Weights of a small transformer language model: 8 heads of 32, vocabulary 32000.
Each number is 500 + 40 x the weight over its row's rms, rounded and kept within 0 to 999. Layers, rows and columns count from 0. Numbers have three digits each. The size before them is the row's rms in percent of the matrix's.

# layer 8 MLP down, 256x1024, rms 0.23, rows 48-73, columns 768-1023
098:475472512494532492503509545528540471440444473507482437488554424506541469519561591525548509470504462479582519508462511548483546460524430488509495491513541515504493448549533486537556584490491527489563527552460469457530565498479518538528554474404426456462450517492522568489500472509486450537521521512498502524459525494436536529538449476516545509433489535500439450535583509531537608541567541558413506529454448589501516467480449434479512500530450481532508511566558496585465507501406443498461514484499496474520517596459508556539479503418513474399483550501543433467515466509507489557555432475431476486507486497501494500482364528611468433454548536473453590510542470503496500496516449436490499487492465551575502469526510542522463498510465478508429537447496493451616478491517526
095:483491487496576533478484528526575535534536536564463540457510505466486506569494530448467452533546542455521575494483502570514488514509454550569529470432568520531442422463473508455480494554466527586489518532520483482535529546479510510462441505556534509498551435512542522515526516518451510569536541448430489535512483470505517416434444566515538489458523456499491490537572507500426465484514480521531433476493541615477522491467456511501416525543529424568531529497480464540466441502448532457484544520461443510475500519552456546419526525515496468492540499422546431568419504474483586456399559497465515514535504469529464553490452500412549579528475561447491426491521480496501534510488414522512547540476565492478457486505528511486549435527469520489552500478461452501548505455520544
100:430472528498532521481488460503442460527471475503470494488475483479520513506518529491499515555440434437453504514461507528485520563508471501538524433590448576460486441428511519498511535508466490483523533533563464500468612484499433520520417520496518498469504570427467504498486619509520522484451469447431580463539579494508472491500487490490530504491499437542510483573504539480462458522536534373546536485477499475553509595482557511462483490436523494517478477481503482449491561496539481584448557469591398529495493498479495534556470547447484466486468506462545550518429528457460459511461508528499470459530467508577406512515482446489576438503478503590555551468469530537566523465518467439467472490487476493530514455555486470439488436533450519468470449484507487476466535469458478
098:491481563480484485563486463471518511541471482538596560539480449489453485472451484514478487557555470486446531440487503441460493475503478501505512480482470519460555577503556433486501542494563486480509522508518463518508470469364577456589524548495472521467533574538502518452487524514571455472538473495537496458545520612521387545486472468534431522495509466455500502473488518512442489584529526473465520439454454440531545507488523541453538492475466552510492510480524503461520499562540399513481538464532443539486546510470529424473420559468495539469524453479448446400502519539536459511506440509529515513516520520450541420490494564442525530527501500574501535476537472502508509481482547454450522514482574516554448501448523475483450455518485474489450552512524623473447504510523482
102:510478510486499514508474502472510507512468503474509498498525468486516498529474407498517468504466539536536492513558439532515529452487512513459456484543541455474502493541418491492415536464555486465502543516498543450530538512522538515499522480495506533461488469530506494539510477508469452481448513497425563528477461405412524484487526471576564514522498467506490493407476447488495519514505419574498518415429469534482471491546491525519512548465565448557541534537462434501415493516448579503541529503500423435439486485570484525527505461500541477506533446513485395559492484463427410510486500538438479553522457471490480492568498512510482519523524459519529477449479489459452424567568543486495459444511485500513507529528522470473552493552444527546507441485523520501558574482498517
095:544471565481570524468531438482552491538401514492455516577503528467552544497551483527528459446565452396576497483512437478470506490527461527544510482467532518502481424489518521508497462510587560532480546561515470471513530528544564526477528445499531509534536454475504449475488553486550504537475479471580520502426479497516513513479482471541523485450529517534409487491521543569552469516529546506487552574487475500513456468502499510515498552485479536450485502462574466448419534509528427492466504526536499537412532572495472657485452565522510521533451519487538493469420544615487472514460490517471434505511570432521581466582550469570484466466495499504549503434521497448494507447455586512542438511508517456468489512527520505463530469523483529499542503539442468467488536515460509
099:506510494523472503489426459445474497486483506437477467434550495506494504484444486526481446512431478523447483498439504507586502535467481519458523484486537524515491443511490509443491491460439488496527529440544506475484499462448499490523474488489550490506527632470539504532412468511532536553514497444447472475473512464482467482456500504525479515515549493510482510506505527557535528479498490453507505478505421473463459603508458503510517481485466458434586525462478550445511455501462462520495584442497481564466498508577519458501548451505482515498504499473532565535481550493453492406448504477393557515543518497554492490532505523533538431497459406489513494506571558557522526543521503408603504588497464458567516442459456426512541475485504515486579449485496486514426531414446474
104:448433412471525480503454479495484524514512485466512516531500522485502511515557525555433475538499508515472384486555461492532497454541497482534440480503547515499523435519526503512526480529413545548428481507508523462430499549467503472496533484443536410497518489427522516456539417435512475430499557541503379489465488491526499515478513457507522516487446466556486448458540528458455497527519512567504474497512525463501498461476436553528600492535570481494523536472587505491515514573471520528464495453518537516504566474452474535481542470472487457481421500520470471502526496511475463529481482531520552510443398449547512448480486531491508503426466467518582515490435587533528432487520466503467544488506505560478472575534531485566487507425438527561528589488489501548432492537458495
101:465470525447508532487534558505518534521521410479518473425485436454550524468555508483486511547508482478520505600494380446518507495506554549510505503464503463436541507567464530515445523514512498540501529422523541494497465491505504491477502457498395582449472486506488499468463415507480530521496533434504550467456445495505519501569427510473509467547506501526508522457526534531409557544587489499458507451455490510525486476524442492492507444550451471492425476487572492478484428476510476538537481498470521482463437487536460509511480511551438448522478484525448520445465538490547557567549524458548481428509603477497508504508536490448457497513535528486592486512477503483478478541543510519499418474511572490586455468467494583449444486490481475544404651478531536492514539501450412
102:553436494557516505466483545487441493478425455476471457483566559463495505525481528444522509509497585479500488535489465511457510483503453480460494536487470469536575516521503484499505436508506521518509420444491489594550485497468458520518549454514551499507512517498585483433562562507503521518508481566586431543538417578524515495435490496582493535478536514479505556506492503535542625493559471489480472444460573578477572479477469519566468558451474479478518545492500476511494471505549392514497446501465495556520502528488418521531570512433423514493566487470559481507487499504554448471518515448543500564475428536511546490496547503427502455510549481472425492546532545510458496515493431507538516585490531453538496491431494466590550554456554536449510506471516560448531466505466446
099:455459502480450451478465546518538521523463480490476557545441527526428562472422498511504508487475519570488422538542515530504504533451462529532498506473469532485472438490513470494528552466509483438529503512527470567487544499536549472420516509486412545460512501520544458556457445522466513508429478485509516542474480506539514495562440530528528531506478479427494522448479535531422507519468552494616552521472562386425512517530530597486540487419511498485570448512483498516492489518538559502507489452482496505536486433496518450559502500487532400480492484472532534530475459544540494457482505505456540437555576472496486544526478578494565404473497502467514476504541469491497465482506481514530454445531511574497533562570494531533456503457537459541479494462547547536543504525531504
096:561527506479528550473513525489525458578488548458438478474459482496493524450492526441498491506529502449534550512486445460469413504468448467442508472487496543473513435496462527514510489486467587440538493439493533508494526491542529510537472486559471483485461430511499447479488517530425512530499479515589544497557406463499532493467578447470503531525441527482542502575480492375528497482484504479455462519413527564551510543527510441623459474502556455537500515512500451435471546514508437513569501494483491461593525493523414518521496391514534465485523517477465594447493547533460514426490483472499455593462474480500506503510454533601479490570483469496531469496395469491501531522511451487509500483466523470550495457515475514428531454582510487458486507454454495481522548520564486
103:552494492486460487487484508432556542521503472535475490516463448496507551454542478465538500539466493450520505498539532474545511487506484530467440515509569586543525480479499500513502437503459522477513563524500502488558548486519485533448442468514475560511484495465477496534466467474520500466463473512490456427452520471548498523463481455465451480463554482427511462540506490504537465506561435521502408440567493523493502501498523524509553476496555543495458495449448482488551495501445472522519479477522527493418592496454569407490567528533569511524481501547520512502435522556493464477488513517556533526534491502433457501487544431483489485480578493524590466405504539460527473556523546446462500442481529522437447492574511584450405460490489498517517534540575560518517546445542499
100:467548555532502434488588577482512546465464469500542512541500546526455478476554534506527522526530502464564481430500461540464492566528522424547429512486503503526496521496485468457425499482461495462492458575466520526435495513543477454485495466510477465561570474535471521484522501538461568533543470457456484523481372450528485502512421493440551455463518488504536470470436527541424470459521546522487528531538470536460544513523495468522449487495570577475539478504537506548457571528469541481486489445515515458504523523454507478528526482515472573504506505547529468489501429432510494536588417544513533508477542535480506499508492475513543547493459453433507486559537521513431496529449477466484594523515528503502545511534460447505496461549482547556458450493559433505538464534512501
100:478547550461552485464576483513540495539600483459497617527500478483515599477505588518560538455503546526461526414497447516483446504534527501471565461467492580447504511488548525457587481463468386544540506503520496489490533480544504485597536477494562512511550478520522499462529528523505534494484487496525444524527581514434528491552536559514500472518581497520509505500520451529433494504469491545490466454530491520469454467480482506461559489460518479468569466519526484549465489449572513543544525428475525503456495485480500531540462498526549511546485499511501496508532508553501525487537552530493516491448497464529428520520498482448482458539493438525516510478554490565521515506511534423436527503479488474478508572487570544489504537538455490476509469485532552506551516465493462
103:467554471508529529534541400514492461475531513532501525458503503447568449474537477533460582494468481554553468443553377485454491485524519471509480569522481501498451463494552485420519461482504511544476556382490610538499481534514462515443456552513529441578516458536484468510533445429566459505489528538509505402479496488503500586521509494444496527554533497480475507478506494511472559508473529469504489517445487493476482509567455565508500532538463596482590417535521443493456465558490500501451487510475452497495543535440543528488564498479492512482567501580446488520517466532503498504581404470596464576477501493555517489452403482537503504484533443532528363448489504560545380519469500491558454501450490490484552490547502548520516477451543504467537502522488467502512555591531443
102:446523480462571511573486566555560489489459439534483557511460547573459486433401530480446543502503476457403468447511538562438503524570446514537492455512472525484523513495479532482542498491448512493523482460521554494446447495474540467406440525602470492522474511532492532513466496453476419489484522524533531377455442527496450498441454554439458500520537537506538481528516529435520466461523528468512486574565463451507552524564463523499506423556439455528459464501499536477494538462507505448515552554512541519479516494435505500518492457552515497454522508454456474475484406495553528453513505549475509477471503472515494503422499517571507562400445523498531512584457439606459483489517457555556484504571497534503506486450498495466509509568461572486479404477491463530485521470371482
098:533536578462487490473484465517581527508548458466414494514489539443508516508524399464488564444392489461555482535498483564593467529451457591505573492531547501444454465505447516464499507501473508460519552573498422420505471536446576467479554486552511596538429514479461553525573499489478545511502444518461516482406437476507429524479516504427498494535509438430496534511493437469484493433480472431447451507537443491469480488554528451472478518523421481531521496489571480506472547488475537465494487516503505480542490476517569482521478488558522491521437471451570479471568434507494535576409450519451540493521455478503479574492460514498476478534555442504518563464536513484481482504478512490514441558533400507456553461550539413434572514563461480562493538474549472497542547518495476
106:495402512534493456516518540501555523470468559500536511547565475459439573504519490500502515532540496517432472445491456567506532466552559482486498574503497444476523524491490473493541500439513450421466537580497518476485537545519539467512541573501585498458459424451492518491463462510413455558437547555493575531461517517529527510513463566527443466540453532509496490530479534522481411508435515498515520523511437481432452495499509492471495370480492451446472507436501481528497515556497489466541530475486476472503531531459569462452487542478540454445461482498530538425484517464537467521456499507440576468489537473479467487514484522471479593485418509476569443416516513458515453519537489502470504518522600455543463498609556503542537476534509515515522436538433468513514569484489467
105:471448488485503461512461522486554510481523494513511435409513435487485533457471469576498496461407476449491472486513504529465480557501522443535451508535544553535470553480564493513538521376501526554489393503464481536448520470490474459518409480609504522394432488510543474487600517471491494519553488494512494533544538515486466453488530525505505497508485555430470461505553503497452481578428469474514464513501540486445465498523472493500511474510509494444536559501498504473482516393463561500537459547479588569400556453499529462453508452518526538479466535515526461510506413472517549450452513509472530482479486525484521602490518444555500566503457496517405452512526448532482549449519471535552535479482442501531469477550473476530531470494540580446557489458459503524498406494529483
099:520475469522459566507476458525479458456536511474529459509532506520552471547542466422530500562511552491460453438459432579480610396507443458525494513505561455482508488506504529507472579499474492486506519534551494522575486497517468470473518542542495483521428564500448507427542568423524447366465493449578603569556517515521519462517459479553479503528521533534490432496576509544529520589510528537509522546490414501534587501449527492527476453458472497492465543489489508559483564579453532491499471466476485494453481507538476482438584512472512545518577461450506538461520506519485558540526483513481432523451516494544526454581546478488562474486493518417542430493412569429477549436500603424498504516478488491560566467484468495547505494495515511527510517468557567433523424486505546
100:474517497517554556517522531431563497535453493559442577506537466504587579390485498517480474530528531431468554507482468531495519469527509542523529477456506495559447512468549512482448527471529474503468482530516509529471519428489477581481593478588491500497562496616493505459525507480512531530426514501434525480485454558475459500477570526541489478463581533526498481461482448510443492420406502530425543514542537498520488488516451427530522484547526490462478465439554506458504485542520508501493496439446584495500466507490516533499523551497494497572484496512405498477443525595517539454526569478513467441488531475511473501535484566508575504540469579580499479478428496493520488442519491484497529504466509519502587491465470478537467521544514525445505493556452498510530494431529494
102:484547495507524525505556457475502494538428542481458467483535420478491547521467526445584458489552468476500471617501478437456524487506467463414515540509449517520471581553535505504547567514544611461530538451467480394552471425505488500504551475423441517490518476487475519538517507425523501426426462554484445471481406514525586530462535502482505483447394500519546502505504509472509487501515503513494546425506533489510580525429491495477482558504538544529454503492505509451525515540472471497473507483568542514460412510486526495450431543544483451527520519462532417492476606490519509443553513447505454454487491530600505527531475482525448419419464524520576464476425509457507493543477539488508501508539554469481520610501548480471454564521535540446434545478468578533571442541510477
099:566503474501454496474514542515498451461543514508466513489525425546470514551532454523513493485467498570509483501553520540470503491506429443511456565427442493464474493461514514464500471635528515489467485535504450450463489453494559472529523456467595461420535451512447517471470510485545514449565530577477444474523516601562511571536503458578475540522529509500476483513563533508521486502489492537513445464533503466546481463487416504463555467452486507515530541495479505453501472503482513416541447459499449538505424497529476463536532433488517516557473417452468552425504495449515512502503506518475473477493573443547540544490488560528466529542464555568495456545508493439470541457472458529490457549490487482475504474430520499497549532590520473514490503474465490575520486498429518
106:443501424432501480508481551621491525501473530508490520434511417487492469503492509486507446509518546499468407491497510566520525522467475472553498495497560520459491570483464542557557428472527492514527451527506509540532548423529473568503430459511443464514478529465439479526477527453424472520570467493542486524484556428476543516514492515397492558493478457494563462455516519533552543503430428567438514528553487484486489511496504460505539479536525560438473512478479491508521492532471485498470570495483500443538486595590513501449546514421597401557538497441454445509442480479500506522545544537468469571492506502446506586478486494483531505489503545388551437546460514542428482510557502483468557465526490545586513526532479497483435557539506477481465585444493491512517528427569486
092:501481457478478484536508458504481547475575484518506562412431574513475493460542566483477515466544493468570546508497519525464482424443489516556398471569485498483493560468498540539501514443522573469490439573407501431495537568536508472562474509512541517471523515459483494492536464458472507440515531468473483504492570466465436469552516504504453548523498401544496549538536485546472495520538511452556547483504434539452564511474533533461505508521474493432460572445520519470505466555523510505480445443387483508519601522501548543469463490486547525573466441560516500501459537460505506470497533533581506510426498519477481420495488529535517486465493507468544514476490486502488416529495503489526540469473468525518540511517516510544532539524513613567527520423460597401489520471546579